Weights of a small transformer language model: vocabulary 512.
Each number is 500 + 50 x the weight over its row's rms, rounded and kept within 0 to 999. Layers, rows and columns count from 0. Numbers have three digits each. The size before them is the row's rms in percent of the matrix's.

# layer 4 MLP up, 1024x256, rms 0.188, rows 647-755, columns 0-127
097:491506523545489519492496483595484444613464513497535515627457524474500526515437552461595386445540561487501498493489577485569583465531533497477528591513476457513497434455479468549490483436462499534515476496518483427464482468512620555522512564486513489552414546526541616525562460447527463436459499518520486517486581481477430550431489527514445485453555533414466503496540617532486452439669
104:545497495433553568592524405451480490470483529411514520590481488421471403454496554481517503545553578496496557505470542443587459495465461576533476362586465423496499429413609661522499470599517571480461484547522578443516522472488444511572505510433466467415468521559503486467543499512474514540495520551498522562401418458575537500451544429525426530524535531538580463422533454489424484528498
099:598507540467481380570500500537394497481535497498500514513502450497486536401514527495542508471559523438524406448485548548604461471556491423520537634507636457514499562460514516576527396446494494490532436446444449474516485403429487518464521481482539527523509483557584535501428425442487446474474500480538577520536481430515453552556497494558489551486485495530500562564465507598408414506459
120:471522414497530510502498455505535429498449423436427435470465510543445515520616410431519398434424475457520460512566538468510445442554481551557454596507473515424525431465521507445452535487486471489456477507447497599519433502489467525607457584437520467477478547456486492559583488450485431429376539563543481568585586504609517394486505484454574523491572430545479554506494487494510545485419
095:461473554496466492626511522566484455427579545438556505447493591472563603530478452505519463564454569430509374452533504536515586616513524547456425502480482526497514529509517420605394511474559499492430553463478472588591505530532405481497511545523460501463472556499462502506427573553516514549420479480487544532501459446403433546474530613449498485512543527491450501460486541477590459401471
098:461499503470499477516478500472592477420494510443444455513450487500511465496562511521499533492485488596451456538532448519452485476544528499447515533570511449509559587396477545398504509474576561574460524535560560514498416549456564514530486549510502442532480524445514574578499466475494546562528464464445579500544520500519518488599466526555513422480536530468487468499440486510510532542429
101:570512515526493469521510538478527455548423518467501440471507477475477555531415506513542486432526518482520501535535591514483546376397560464491453557501516501463435521546469548528528549468448487418523521499543426608525539460512490456545491489512630468535511436601453495441518450480595515490439563568580484472480478529561487516476492447505534527453528511566343469456486424435520460511524
092:541614518570508564470508492502417504541498494551527439435529527474494496571523453483555507509536476482493537527420513452552438589542408552535523529618437455469553458487550584540445458486514506526487418551542638516504517535614540412488453462448505481553461456491440404448583503501474518544548607541483428491578499576377497526512498516471460499508487396507474440585570559420480517472472
104:437464551495477496563468492511566485507486551578397545477531537545434546539574523488518486545553448530549567538521526465561457456440473564436426500564575534477417522520436411585511534460535531496478556583552494485575479507559513563520466423500490555531501523497535497496504498547596506450533475550503464522478377445559427560606463486545544432515429525515518508578502515485532471472475
091:522484503438578461520482536580458518536484466482462475475477508446470451543529473491553545445507530516587569462547546467544417471543531457485514585576530540476477517566366437534502521443454574584493513575516460424465501451539433497569443484599574480422434418461569530553597464414570479522538579485528485475555421516547610511507558467532497485525498469526546490555497437489547477492577
112:499489580451356468504529497516531442469381447478426518553458468477517428523555465444522483550442460493541441492500457516466526435411530560449479501511553521578414489500577402534415473425515528483515462555540473559552514477563482537538541497485453359525440427459480520478588506444495403471471597435540646421517470547559471539478557517475509494500512490462477572462521496586453511566519
121:614544500586473592422518451404578511561519440527501533476468488433493566567545535436608473494505433520502516407580519490516485484443533507405524442567394497540531525403563473559486490457558420521501413571420593494531522491595612494488508436526530403541563506508505476489493462463519401526484523498446516479515506499500458512484426622601526464503531554548580527471496487542546414472555
100:537516531450406505510516536527555558528401519441530458427548501512497431522481500536573524470456564516513501482497547519548422468553475541454532486473470418481473536421476478541491489418540434504524554416400610527403404482544493524533624599501524454478516466489452554488535532438319511535526511548464502417483494500470483477580463493466586479456521469567489469412609477599448486503379
095:528471558592535461552527489484476441576450502527521559488421526552455526498523475534386516443492504463573542480565492584487461447443499506395466462479388464527518431568508603539481529386533459574455445454555442482561476512544491512559424561466425581494515478532474458561485499532539489569525460443469511464467553493503421528497477472545495473444498488539474471471485482472497544551500
105:497495538523537471438507465525501465436453505528505400505542466463457581568445589463490496528567574578393493560521581492500525496529501564479420531627510501466494496520437451444470466478584537421497480430406560505511540549599480503534460447558475539608456488508573551408459468528551437449573499540513467513450522475492520558498440498556515511549446557486519533576573453529545479460471
104:488459433544536514620585494530597431569543520429532462499558494430468520435543393519518528531590511560509447480595517531463599559454490567459536550480556576489475571456498489413483483519497510457436548542596539475483502395559526524457508403502486532510501518527412463519561432474570509439518573503484467434562608500421468478494538444553519444570539574479404576462488541446577474532468
093:412489526467477487449484509592488500504429525585518530434551600492544493600432507432571436441488500462510448551652493501423431494543534407503535523560476416424407451516559549434397532446443446514477655525522439487499529541465557453486477560569515532486471397548433513545482514467505527455497523480481410434496495522518445550453504379428534511450490519527413469476572593503445467411623
095:469443386501526503474430402393463428547444464539521504431509512531606553507556509473478555447420528532424479390565522513530598414531509518544475455472471479474456445412514529515576472453428415656462596460582457510476531592487585552407483523456605394524500525492464492447496431498473444529459474545501440445459526527543501484525448437475536486489550483487453526403465564439331463537590
097:500433407453481452527436460426473471592387532523449520463463550579509425462515539455526563607554533559465496475519462530541454452564423546488608530525532544576510454502500523432524523465556463474466508486475568491441624534626571512476492539440515538529449566545515450590490470475494573500486456453542500473447522592535521489462550576556428577366520631543477531478541527533553432452522
091:483494505397469549559506533487509601552465535519528478395470449544507668570511486597545489401532527437525476475625441542449539470502490495470500508534487606463491524511510510490558563469386576451466559495554543508504483568521514579499596569506430457542542510485530458507554497515471523493513515537500480525482464449565418458477456537496569555622425519492506497508568480516529502453484
137:503414548502488508446509518524447499445551545577452466542504550399517424420437504496463527477511477488551456611458516405494506538520526521460455467495541445489500509517560505467460497459542553603483362583418476498451579496479423615476433473488495470434539622540475568542610496465483494517449496554555450489558428563448553494569513508619558496446559447563461499534494529557577496453470
117:556545457440589392477522530486551563455454543528624449513516500487505464468503546498468459491460511453530477425424556539577534437480574405477534558532572503531435369487453457457406476518491459566517421472587584555496412475448515426430496577535554455503410402524517555582505491457537455434502570583574471433481602539455505517515468505544478512592529500489459552431530495538476486439443
119:458453532433505478512514462555428509582501505511529465474483512508395533573418546455557485577568481544518466552497465506494527475444591436408507483396445524523517464471404479397476588553492532455465416426482484571494468479429439461426534513507520434505596446478555493539447391486521498660529482408563503461471450515468411464389527536525502539545550498458464580448494495477491494512512
099:459507523481575486394424443558520509478575514620536489538422550582543535488525433503526562488488505472462541639483495498523555501519504459461502468485524686498504550534556391522505612449533550511550468527546465478509550374512547538503520434562447489528476500514446471558474496424554480486480456564473553369499501438456435455498556519482438449514482415476519488560417527548533488442437
096:466533487496428515518511576471499465486474483441520412499405569493469462443406438495441493470488522513468515485486582548458544553527555549551539493453524520512544562482466407454452443571585513502549573493408558521420454390453490568501446495489481456546480474556592524496383480494538438559481509540474559417460546493379534489543532527510503677532503542505421513368534442502503618458387
097:535405528547444439568434479515515590620512499518439592451546445433585483494564552501445482528503475504487488499605559468544488513439533446395552512472517578509581419491506484570508424567504516552569442433501473490449419531505585510522532540484559511506562545450576448450495580351478469539457540557540531517496463550530500518439511521426464432479550491548602447534481558491422442494512
104:501421485533386494547503560537563440512528545528538649502386546509520507454489401434514559623476463517591406575568517541532561479535458550545576435520513533487529526556533508469558443536560456626452482470507429437483486454480497631502498454470485497527476448492576470520474499440489469498497505627513479485525436608491548531486581585497450478611564465488536530501511485435524494625458
099:520408514570589507472463443460583430523522500576551468421490579574640445539474431520507563367573552550534470476530529456540522473441495533406424489487441458356508557523573459510437457440538530415486470522531473525503563518517429464568492482396446552490526439483426527522446477550572509543512468501540508539442488418438484505517577538515411571537430432493469495535497411441518470485398
104:513505412484492492500494575487515544405442501398482475586519425510436602531491546584542497442487589510453522427530499477539569498527500593479553461443416457587457451421524567468432449560507508461509455469367438429419544471491517536576583496412500457479478585566446543526437489474528472495519531549547469434555523571526488467507461497512568461391470556576542491561512506518500502489477
102:535395535477474556497459493491454503544498481500501388600492493439588448429464582493511528494496526519472552459547465401448434527462543481526479504495549474606509503406442619484519494470471465409470445520456486406464542458491504485479511488502366518559411506559581509417540512520403498501527530542514526508548479435490538469467419447442449494404535394506479662479544474425410443524483
103:454508411555409465510491485600539523492574500481403517548510542608550490537537484483555504532602533514556586480437404536442555396585464495483537555479411500449458537465482430463426499493578479551537468475514590566495528477589549519493510491539535498441628514517481533481480463494545484457509479506471544493499545638434494501462417546533551412456539530518446479479448412702447530433532
088:515469447520502455449460510552520429511421524505474515534433441420557506565553491528511567504504489556483459456543504572527511452500467564523440543425406493482442520490452555495473504456498496357433496476502569565485556559556526542560532533459418414464446473460442471527421492526498500643453510552539639545537476474377536412450516468483493456505464542546505508440443525443510410563509
108:518550536441489497555636486595557505501429528455540471563454350505473515485479486532525495543487610430630445395497461540514446535537535536505411499432488502543417531524559482488466507553536480554412517530421526490471530586512533572553500596536538584542474454475390473514501441500576470467504410438548534565501591472524468464504479530597505562468503472517476462435526539461477519447444
115:484491579526477473453435450544485523543525527493523549470498532572586508497563476654453481511498444455444498476560478433409568432541412478443575610547539531450421568475536486503497472489539485576500462527629468513482473491503499449516474529437546512455461555537480535431492543374511506459456527481595467509491462546482410518542445554483555506469514424458519462510534470450509552488616
107:471492537400440543490481572449519556552466583438550560467465531492543422505544562454540514507519486518505470447495473595484574505505509484532444488522514618473474446516564512556423491447536554523486416460445463499462492431532591544549444488565512577441448545486420591427515504558509444478471549525602527563428466533508448524497528423489431400541433514541573574536497460461507518481602
102:455444509540452466582473507528474458566460473493511527502479581502578483559558402474535507457515577535496506516570479497543506449574486486514525473547446456501430521467456504487495476563556473475546516563536536540455537422551497479472555540558577433588453513518491559534504500465441502459500469466374491519526491578463504550480574507533550562542486498485597624456454489397441559453589
111:472464558456550569514494520583547495553518538595539482478462557560579394494490417575450501503484579428448493514528390373559486533459541535480486563500552458498549520483413486398422479579528495476500538509521612416431520502441667486463518488496513516443427440494494490497477492479501459474546480535484470451546428426462465589483473482476455437610518463537382504477479546552475488491513
108:401415577503465434407513411552451480536538546579587433494522403529441532484445524429580540496500520544429498469427528537502502500483381460419521378464442459461536507440461513525526480454443513466485380483490575505586548544526452441507521454473504531591448550548468464487437577451474477506493495567537531494483499465478541613443503463567411471422478515412470521517441481598535474534486
111:518488537497510621525514553420560467456476479498493541429485443543548547536524381573477498449410426552493514468604431537447520600475457516500545485547488499492513450487492509541474556511589467505481417541489483533467448445435459552461403595583489536484525525467484529538456444458546573512504534487496483435565481472569537514489418473483650443536474517509478468613502498529551412504544
099:478428512512482553455461469557500477529508443491495513443522458502530451585427481478354572494535496527501560553543408475389495534418555528578519534406496471547438496477510604455495401572488464421514444525514456504530457549443442516434514525496469480429480427533553456482521548527526546474583549514551467458467493433426433478477415479453559470562502501417456511471511491437524564513530
103:536488502485506510579537445500486498493448414582420461554532465507546528415487486558632487495533555561518405478471474469518543626534410454476468471485441464458492448444478516484475481467545557482544437591538450399389525474493493493434464533500490519431547555540517533434608556513498538539582496580461445447517516500577476402446460587550464506511470535578510490542412453476507565579472
101:478479616504497558473451588558608454517466519492484397487595527501475444510463441406468410474447446401547520461578488491438492489554484556523548543484544474530479397518521514424397515538506436526570438450469456439406454462514467408538500574595488465439494495493407506517517555459474489407484454502558417473448495533550501488617435549540609514574455595436441570480495438514501606511476
109:446405508443445514466509508564527433498572515484482552520423500497453493447529509481487457521506557440537442575423525479457490536517450556545527429399529511585535524476478474500570497508522482415491505515506450459461602465472516486500543466409542549523514481444536508604515508565526506583495437461553494556536460496494495449487453532424526600499532538406414442532520439547522516503529
097:491572467585461549546536529505518479492557450530442499528458455516509480561533527463526485484508476380468461520487455541531503517510463500455520489508404424539547514438563478510490466451557564470459472492512396502477469470433546487513438406478564486540449498505450539448617485409469501448496485470502561520364410560577533413504545484502357469517441518473531514481552469445443484479431
088:440573517443404455618547448501559454561531511583535545481522510473512422518564442461440461534462501505473489465434525546460526430456564430498470546647549457418584489511502504477470450513552490479466511468547437454493440523499488457418558451463481500502509552504421548494491448524539543483507500483473444384448537451493557455505431459521565501477531423500470538583508457491533444463635
103:493490480406440459448499464459568485487494496558496474467413508493535537513385444430568491576510580465593507352507444511527510468384572464567496513497446474481465565450474483583431492477514513511546528531483556512498532519570554486540427491455463525556561499488531482579521440602531522499444516503517583502525419526614545544482500581516614536427443518492544541566504521542493538471564
103:512536488549472472546457568448505462446482493478579518455650586506555497537619558453564524568491549511583517504525417517469475486446489415375529571511476520498416446547448601487492438506446527578433556582526487438560494529544499529428467467493487471395492517598447510535541477504573540555554499614480531475487470529549483551521466500441504479603463586588461484579461441489505457505480
098:508501454583475570531541499494574427470357411619543556564490483532579470539475540484488542395512500491585498490573456514561509577514517491513516503525460384492560493453411570508453471435576529511558463581434504488490458496463424536549406494403452450479495578435569575497502465443434496520474556450504498510416476505504564494517494450495530463489501450460452498489504522506502528393610
091:481396527495401459393405456447477489556446516497517557490500485509444481460515566557493570497561562475482437525561458573408561479507473504476559390590461531527492498388506541540480563543514496510485503584531509579573416478451485497593437486511452543521490395605535505568524527452525526500463543527383438475505492418540537455530516540450467429504444465412504498510495454445508558490576
102:518477549541561504516452537400501552447440502512545584538555458548501608567486432559598495510551425490450489465511502507528483576394471451511447519552477606492550519495478505515463452475497517420522488524412570446521478444539364483504489426544522430644467496557494531439508494550502456517544474497490542466470475457452560479521559531522500502552562410588480483526495499409469470557424
098:524524557448483494452404496458478527533506418516412553485551532561411511492503469491617435509476544555480673442454496492403521427428571508492523381543440426458442530494501522673459503458506594455538460546445535498536460455513529506482478513427429573492504538518564477511522490479507557511559500544430466538539453556454470518600534531501588528569484490456457475591472442431479463498491
112:445427479491467376556602500440433469414551556433512430491406528474455514522550487377432585560540440492558463478502553511501593527483578562486520517483555504482468442553477481511573534574504602591475519501492463564536464530450481510592497492508599531498426531548433523540560465492487516524535559484431424447452545461539401521614483521429512507531558507556472489497486525506572515473545
098:508509553531547448430498537448491408485528546488393536517526501512442475524533546465523528532499436480485564469423585529584439478619572550475609516487601504609499499566537483440507605487469496563532516476504553453403453526415456497492530477573474556489497483411507430539478431498479513545576550463443452512415441495467527469448559522531483490456456560535468466508441497487505418478559
104:528513450566492515574436460531429516555497433495417569504556561530414505514569460514595430455470610390436509510526583423470384535483445514503442528533450506484578511479450498490478534473525532434527570484527495524479491484519477515452542455605499479583503410466566533488507513547518620561548505530507489553507343464411428497489430419443417485432574523489578532513632550525435457465528
102:533517603455454577514604607502464547585508476468499488446516445478531409462568506469463570558450593481561430464531445523498516474581375426451521513493445508517565564470455455484528526438509544500480549537596502511455457439449473583471573473356480628466474494505497507500522451517541521537494487481471516433462462472486595587557452556564414601562532459530464434542487515448468382547504
104:496520538555496535520491472584515501507444545499507480498511449469481576467486497549479501597514428633515578471389607487558589497510563499427562434487470525492531593496468488516526488486535573577569493537471510512399530464518444549495529521583508482479451523555605464505530473531524446454514484513529417527496520490532476480548584563493614461451414447493523469555507436439568518482465
106:417445539587501485477461519525529529553435479479499519549501487610520477581532457536605500513490622589469504520536471535492581338463464580505463482573476534481375466497542541513475497578519585545412517521520489502457561530506531564467508561519479485599407476459510508515400529487491479428488469518490595492525515455453445422470534498555413524481553462514407511585460496533542441552437
108:495472552607511533367493491550537559482446440485620450547403409578514509504579502447513480485536440464600414397561544465544516597530535572421490478568546500487559473488465477545389387591517476516481477548452541495537499445541499455499511502436431457555453468482485577613542600554449460500496546501555493407488458404491498497500520408470455443567484481518507541443493479517508423472545
096:554423464540531505457505508558528462509443564522473523502451492493504527497545514531490405427410455489424513560588583424463468486555472505430488581527469550466562474491405590463464539542502501423445475494498473496460473501573533474433475549529508400435510507544525499518593488460415568509459564476516635486455520551538526511388509481538475461523620485445462556496509509467465418502484
099:519439498491592543442450428522487427378511470622450449492492557532456517432541412492458514467447475535567455491527468485540461480621485502458466430504480450528519514465468516474433432516526539513487447442526566443457497421497584564425582503540522566518444487531488462485499475495475498445565415573486449478497535504542498510510497442570521501436489515534422561607426490469400576439611
093:558524499535532453365490453640519548480473506575428433459516475471551535566469469483548518462443589424490515520537456508505436507487417426414362416570464431525474492458460527425531514472480486477499435489568571548516451550487563483549414480507498521531433467522517554551450479558504456462522587482442497551460494492572497471537454491504566549418527465487466584521406491513506489455393
109:349537489461506509459444481509458515406445463515541539534588450464472492541515528408586546507462410516544569467418562488483427485585518541453379564538493572581535516521446556487543550422607403415465541464477520423524473524432419501432436491546504480528504467526501461496466477467585441495447472484527519543462474403509538490586507431500552506524519532504510487546521474516524501533524
090:505506587556511558442428561493511497513590451492439520501442476448466535465432479484479399516575481490505465536607512585477509507443451573464562501514466563563546397491441549481475576479442531461563501529487424414487541471469441471538463563491562442448401490432450448471520457512457521528488494465477543448406500550541651493521566577545509489514596548480519505430555457453449500452474
104:518437583468491421477425586529435484515509419498492470571551432412493497546454480488490476511433598390553495497578442486493483413473532532432507592541566557461400489447501513463575514473451486443423428445482527471507489541544522432563609555481410397512490518459507495508547506497497458405534477486527405429483521513512483516571495492500429549508451540429499471424618471486475556484478
098:492522573443428544439573429434461478485500431543535541485489550517530534452429431588575506511602398425602496576499553465407488426440583504508475593478529535537521477550566521439624526527570465556376561525473562494464501540400512536514496435477464481466415476547470606518482439488419553467513513468544518553507552510410469465406522500486453458534483504479507540536495560530490482475483
083:462488507502496504527443484505478431429523515473535512458536535433501462520507548514557525516557515513507514472504453499489559505515517503385485549524579446512452495472513443469467582418458438480576490502568442559516412468490463505448561481523396428512471561465384548419477456457544458553497573565490431566435433508572459489460525570534524512519461480530482477481544562473445472492531
101:548468421505553522543529527493445512485434499527495449537502550427495515477441504504460520526522477566466457479477715475569482455581420538445515490534565514509499502546520463486475526476519444482504488487499441451498478471395494475548457569511510526513574556502397509458489467487509533545514433636494509444400562385499572498503515501568467460416535476419513509499522495532403566498510
103:495434535519423561553528516520534437549476480512394569448469516541468456563585513487525555424423608497460576564516459450397502452479493532464578488510447481548526526513508565462498526537487468524395523580497499522490581531537438438564500427468579513479430411561471536487428440503526548514463491561499426496501428566533519577483503469441557559459509513565506576435575526543493529416472
119:574559517418526531471454441498478549552510532487568466460469513511542535435556452552475517515479421502519514545525501496567493360536437473425520497495392519473390445409483490469512530501509463511438495495480434505490458464479433481541507489463500541619490506548489487420496432510477454455525470478567399551507527428332534572504501470478451510558519500540524541402535481485485475568459
103:489440519503494504540470489507564447544467496564492554385462556535510499539566587480554517519546426444377561510461476465475471505576530474518487459505552472601503484525460540490442560477539522526598522579515574460517473540455477479495552530457543468471523463583543460519523480456465524500456497535465564565523519452433396551545586422433530480450447480505516575558536608616420542511526
103:577479461497478417527506473469425465394512476620571434484434452512569563476534549513526505556528626431479494531449478516495507518591555520408509399505483538552453459555555490497540559455452431487396555510495544500442415510463541535494508506397467579522556534564602518527557452441462445544565482433441391523520496394554433498460478531512514493437478509580502434430515467553492527484489
091:427558462456492476505458514497612415488515454607486412443582472535496538542400482492535477520462494494497529506538578435428517480413502562651550380534510474570471533547470522436461387566583490612485446439482452490468533514507543471595578476479518512477487480486481511619512546549580456486549500442511608566434487514562558459492502569567394482462545509446520582533465516422454494482404
112:494519533535501518471526506522458491529528441532499571533474504542495468499464552419503554506547508511450507419471512599508468404467535458484464516552489412511510454462540427555476486503514516490536508530483562518524540564560525514483569539452543559485452519603404566452428502423552406543483594515543472566505505599521500563425525654535510451577552511471482480550512522539483463564581
093:553410553585481491496450485514469463461545442441538464424447516502543467420519573467459502419439612442510446519521495497597502487530551498613400509448572527420422517469476502485476566504597473448453542590508578411607495551571421512702465528467422463564479487427493556546473452546508477476550519527420494431458490492587447537508480519445432464558474501573525489371498498509425535441460
112:503443553541419396520501501421442490481513656557478468487450478607454614513418510578531518432521510528499439511512509480589572592442548515419524555560496440448510551449557470500557525428544540518540509490472578452462487477508509504479556485574526517487512534522494551412463466505489491638496566428515423501472478457528574463510543416451534467461597475537513526482513481462448550486523
098:537455559525581437551500495351523487552447580443462522493490504437508610558409444498478519488512507451488569538419485566479484565496472600533489509474571509514579423459532502476440442470534547533524481508534467492498498485452463356484473529421480467622516460495565506478493451501395454589516466531448455521510525468464471511539444515498537482308534493483551593518519605506569524607442
093:476563528509549486593499498537389457594528508583460548493440581488540566446573496560509505514513489448458569545486542537429529580448537588465589425448607560373602522564539523496462404486588501464451495496506516554499488525567508359482484516506549477530511448534480511517485542525473554439534524493430560425507504494567598447470469484403638466463517530551486445531424553489508493536407
105:489483521513488550428466464503588451445414595509584551500445511476426480445511570481506489524476486488440506506532438573537420546571557508442578487504401486512480502427553628471426483496505510634466513530517539483411521463494580483423504571514593526488404529484471504596530493402513435387469502502503484511523523503569500481512558478470491592511610447495513461490414515455533571488393
110:532405524575389566598502546445397471421579382552500498527503554540516513519487493520401524465619486536527533391455518533554509532431533559519526568557434518521451488528541483555510563520542502548419503556446483487505504639535413507509518579437451511433514500463551482488564420429487475441491546504480524535506587479430536603454431569473441471465547481538560502476476455475484536414464
107:431455568454583470532438498493465457500444569517466585507509524449446526576389622536422503514413499527477479440519538548508503473567538487544463551491491506496528451530537483435488513479526476524503502465524406497508610447488581520390405462453495426468453364481335551402464500463489473389467566614524489524451544585474496459547498526509529528469543512460555539551555536471436438447455
109:485475437503511464426503504525471559540422483478459462567479450479542544482486611506495599515529519588556473502380545485472486606574562488549538407536406498498542519493466468514526498505456507496504568584571620515433531515465455590523561389529447493473475485527489518527528446601480466543556486461529464475479469555500492525535495512429412539441558470601483390510465456494543565479441
099:464497446463523505498469498474508521530541495512468383560565497547496499517499515470524484456489450557569439548491492596561528480520433500458406546556408465513410460468517533484449421462508514387421525534390499525496608488574532481453539497412457623526448496544534474508454441441458459559544495521428429486535471539443516508468471457581482402523616490476522525519574467507517528617544
107:503527402550428427501502518459449505443441428433487503418401505580480467519515497590565415540570582535545585514477549533446510484453443537453505453546572534577450410502547486551497561533450513557560545599499463480444513476409534446565422478500521490549557530533516479460539503506544420520421500507479491524526524520464528512471470554464380462530562570554487504426590638575447397611459
107:434467507543567523497470412406451508546569503544501499530484507523453501559428537534463421476540443467530479444398531495460471507539551497538527552490395571577616510536553534493428507447453496525537474525461475430434579476534574491480601522490500404483453493604508445527502490511440470468506515479459548412438555488491489404515509508408550507453315503418492562531497500523425540449552
104:492463528456478561556549548530518502538510502558584507506513527506411475426491475454532491538507543477545418560449561421472432444545427506416479521430498531477538484462500427413448448496507430411550443471385537531482458470559450486470516549374439477505512489488510488572527405554485436548576388530491416529518418496530535489432461486541534609465471593455526471483501558478408486601491
106:463422528534508413503517464477515484632447558475407583498570476486521525503458458456453462504501550490482507534439491543541433554429516470474427509530426409509474458538443481479476455399497510547497483520487512469521505415522486526626559519402495495526469447554464479496533490428472533444452449549555510610513443579451495556469398477528514533512596596504476473451429506500511568512471
103:482499545568478415466518472586476547464579417489445546559454377577562468488508514434485533482486561454511517527503474516505451474444502490471548539517553524427422458535522473533452452539490536535611453488529463468447560526471473501512502489470534448486578500591416611466555433461505560500508510373558513503485445537550473496461477498556553516422425501553451428436502526452396478483422
103:572465437551506437592457407442453485602524452532445563518487492485549502396502483469530431518536409510555422469511448546426480473464529544501554451513526505456406468485421493621507488491466480380507531518489431507424448497471484617609526458450520640545545438453525503529470531482554442461467450509521631538522411394477562498499564507522469502542448467475534490456475491485517442464459
098:510578526552521382492488495487443593465485460459514473527484479557532465470495449457559527511613406497473476579454536481438466482583449601492489515439462457474528442430471605455521538574465474478452605493437515558461460503495451404472403485541494504535380441526405534498478486391549518468455555426530457469528537589463542508487416510493517503453531511496450499421554528459512493452464
103:524430482547523521490476540462460489405430505572591572411529544475550499428506403557544449498570637525523545546536525517481462510518571420502496499541507514514552512503460537439384468581510470441536488454537519466421500493578558516493489528554413440451522466557550505504523572514537510442547503527570482510574555436608522574493438428496552537453430402432458510532463532555476525489574
089:540493524506632473456496516515442479494539365471593529492615559491473534501545483441464549413575438532538499507540509512369521433546555491497525576406502433527496453462456534422560449449539477507476459574510460546506470487475533582455530561494452445547583523455443564556499514513543461446481404576494533480423557434472480421527532500509566502555508509487468431525587518465533446560530
098:505511542524556585531599552552435502506465495457501525416515515504566517453484506494549486500450491483516576455450547501456537525443561428622459555529522593411530454504445477543482494503616522550501498486500507546448526433595542457475466445524490543416470495419476474423536456560520514461517526524516499465447457399511522349475472488460473572555459346452531508477398594490392476553406
105:509447489514453529520425459489424442546533446592532422500446552492566501427489478542529403437495508567515536495484479587468569466505469509452604492484441459614572476474474545548482553425545467440496478488546486438521503509499499534469442467510495559512489551448542446457444454505503490478411526487550388523525469462474464508498503529577455498502518510414506477455475531487502530457507
102:527445433520505467554474541484533455526476460579531392399433480469474473458481538502507488484491547533510512503463525522403478489570524512525423502497491515495469485478487519525474532528524485529411482350484519504508492439452390456592456459530566491582436493509447522590595487609577493471475530600542538486430548512513534440466542525500493466521460571459521609555536469513478548482447
096:504456496492599550549429569543479536536523531541458593546595439486553545497583514464540513540553439508567577478481448535384430538571415543526477503558439463416583578524492493405470480464507428589585523407467521525518529532528515469508493525514492437418479478519483523478514531514478446508504547506510522534525535551501473497436469557456563378549525454471620489574537565571532461455499
094:469558533515591484472406533555492387397562428465454390482456478434506493516472432501544491503596501434463458476444475519456518440517485485518420567535546621538573564456572572537473558493572457497604453481600392355531497463567503503537474586503524509607474552412472506474448494463505469488466585543582432565503466567511454464551541412541477534460532519436482417565492441512533484466434
110:469418488606398540639543475513547513459445426538504519492487500569460545481450477453417520545588450522476545410531450469577552463466486512570589459470512535549574506525495489401464545375489502549421563529487452525616354486547516512603402471479528492506489553555503513494518474504420521521552575513541571416468573564584473522525395606517522476549499453535522535465487515474514537481514
107:529449622605526516529532488651536441514479532508502473454492487480502495458415487473515482605513513346464403453525502484444564447491503435565431493532463480508523488461430562476436490448471595525564531504481439489484475536498432463490466508405372522510501516449500492513535528367498490458454462491567474589449529484415538498546441517491439508506447451408524559444357485479405468547453
096:544417522494513421457427489536536494470461533509416549517517513526531491474481587516509432408489542497536410461484530508372507557502524542500442480534497447444478423513402463463457442459530593544578485490505500568488564557517523496534558484459517515473506533480532645567568508533516523451474537519583544508482590576348536528523535524480430482525511473543470554414510410480546561468506
111:503527532452489424490595493547485463484487527482444523490500530561493548483383479433503497502560437519536598473548527518506507491545427593536592436550403448514434465480528525444422520500506592472492478516509485450556407531508556454604554612466467493466462529525483466525451461534497502512445427570508508599567472490560481543601481488558466476420473465501455476439481522514480467334474
097:481463486462428443537439505578514502510545556457452494500472506563482437555552539488435471451480469527564544578461530488590370397526463508582535517560490530524385503468585541555464413574551475510379440527553479472544527499514581557422544566477509463581431542438468570505498463489593455584527474490456489426522388505529479457532496583499537492475550547471551616477469563540584571481509
106:541426557494447574504402546434395488525482496486423422465485441379506567507452426536536501497480442533464513559574554507515475547512517501523552457501566474497531584456484429574475489471554472503564525568523581442435459570476518494491445548528611510543459490468515420476477404520370554598437626520501430614508521539427470484497475501541552499463515578417537455555489365489511471464577
107:449505486507508456503595427444464522516431518626590425432495503490499545486526467490536499419542408505477490431582479483490485435627465407526435540577482450443467482529567513510485449484529554482505421546522389519428542420452494488439506463413539530559536462556449423513544486518488522574509487564541530503552422502480535446494478484556502465481576575463561554557446568396589531465486
105:517477584556563571531513507482482446422487504522391551467547505445509445490440571454525489440556484561531574484531486501578553461524565509499407499515474410460508403444537569486486453481516510424531449552459474507492537449498499542425454437508464562482442458438526523422496472374536456487580537460444494468442554513476554509455468552556472402524510454491482597383482525421455462539639
081:481506507535551566489367599545515501547503574529512489562559549472576428457576499530471508405518477525537513515519470474480495519451553563431598532562510555517490558464459381496456452539513539513473442515536533500504512516540544483526483518574511559530457533523582459557474544546515551508494548428504426591416450480541509486478496381559473563615488585479446529540511568392418555543499
094:554513496571523450462483567422523510517557451430393449480557484590515591437483512395479570465584521510609526483543484544506553431451502474485541541508533541474579484453584434494481562489448473488576478596454524494520601547482535507427564439518529483505493495502464526546582594494483407586489558476444494487523431530465512484438527455557552534496554509515454511539431460423429545464434
081:549462516421428499556479529484590483555529534444541541553480526381396478477505501475567520517515429506455526561545501547494514466586446484584466508497462547472522487430521483537524432434558480456454505499455578417524454485385467532432479517522465560494496439436531539482537564466446384550506526565472506490493394601524566559548472535501483455490554467585565466600468501446445505506453
093:446445484492507501459669542520403421540499519549385501513468511552441543452480551461426538514439552543535477436393485492535557579504437503467498505385585509482493424456442442414528496439451479430568537505547480536518535549473533477482485440535562562468540525550488506548549514535443534511519555562483460466607500464548528501466504557446562513525494477460544452520424556546527512475507
098:524412388549397464430474526493488542501444502455521449454537401428497490499534476605517399449483496461496434459457491549455493551522556491519518537526440548462506416466519527429496453476599535489527488518563456539461470383509529530476615559504475453539503637479464460519597405497425500620499475474486498503481447549507543481525408393465576460480567538563470492484563504415410417438488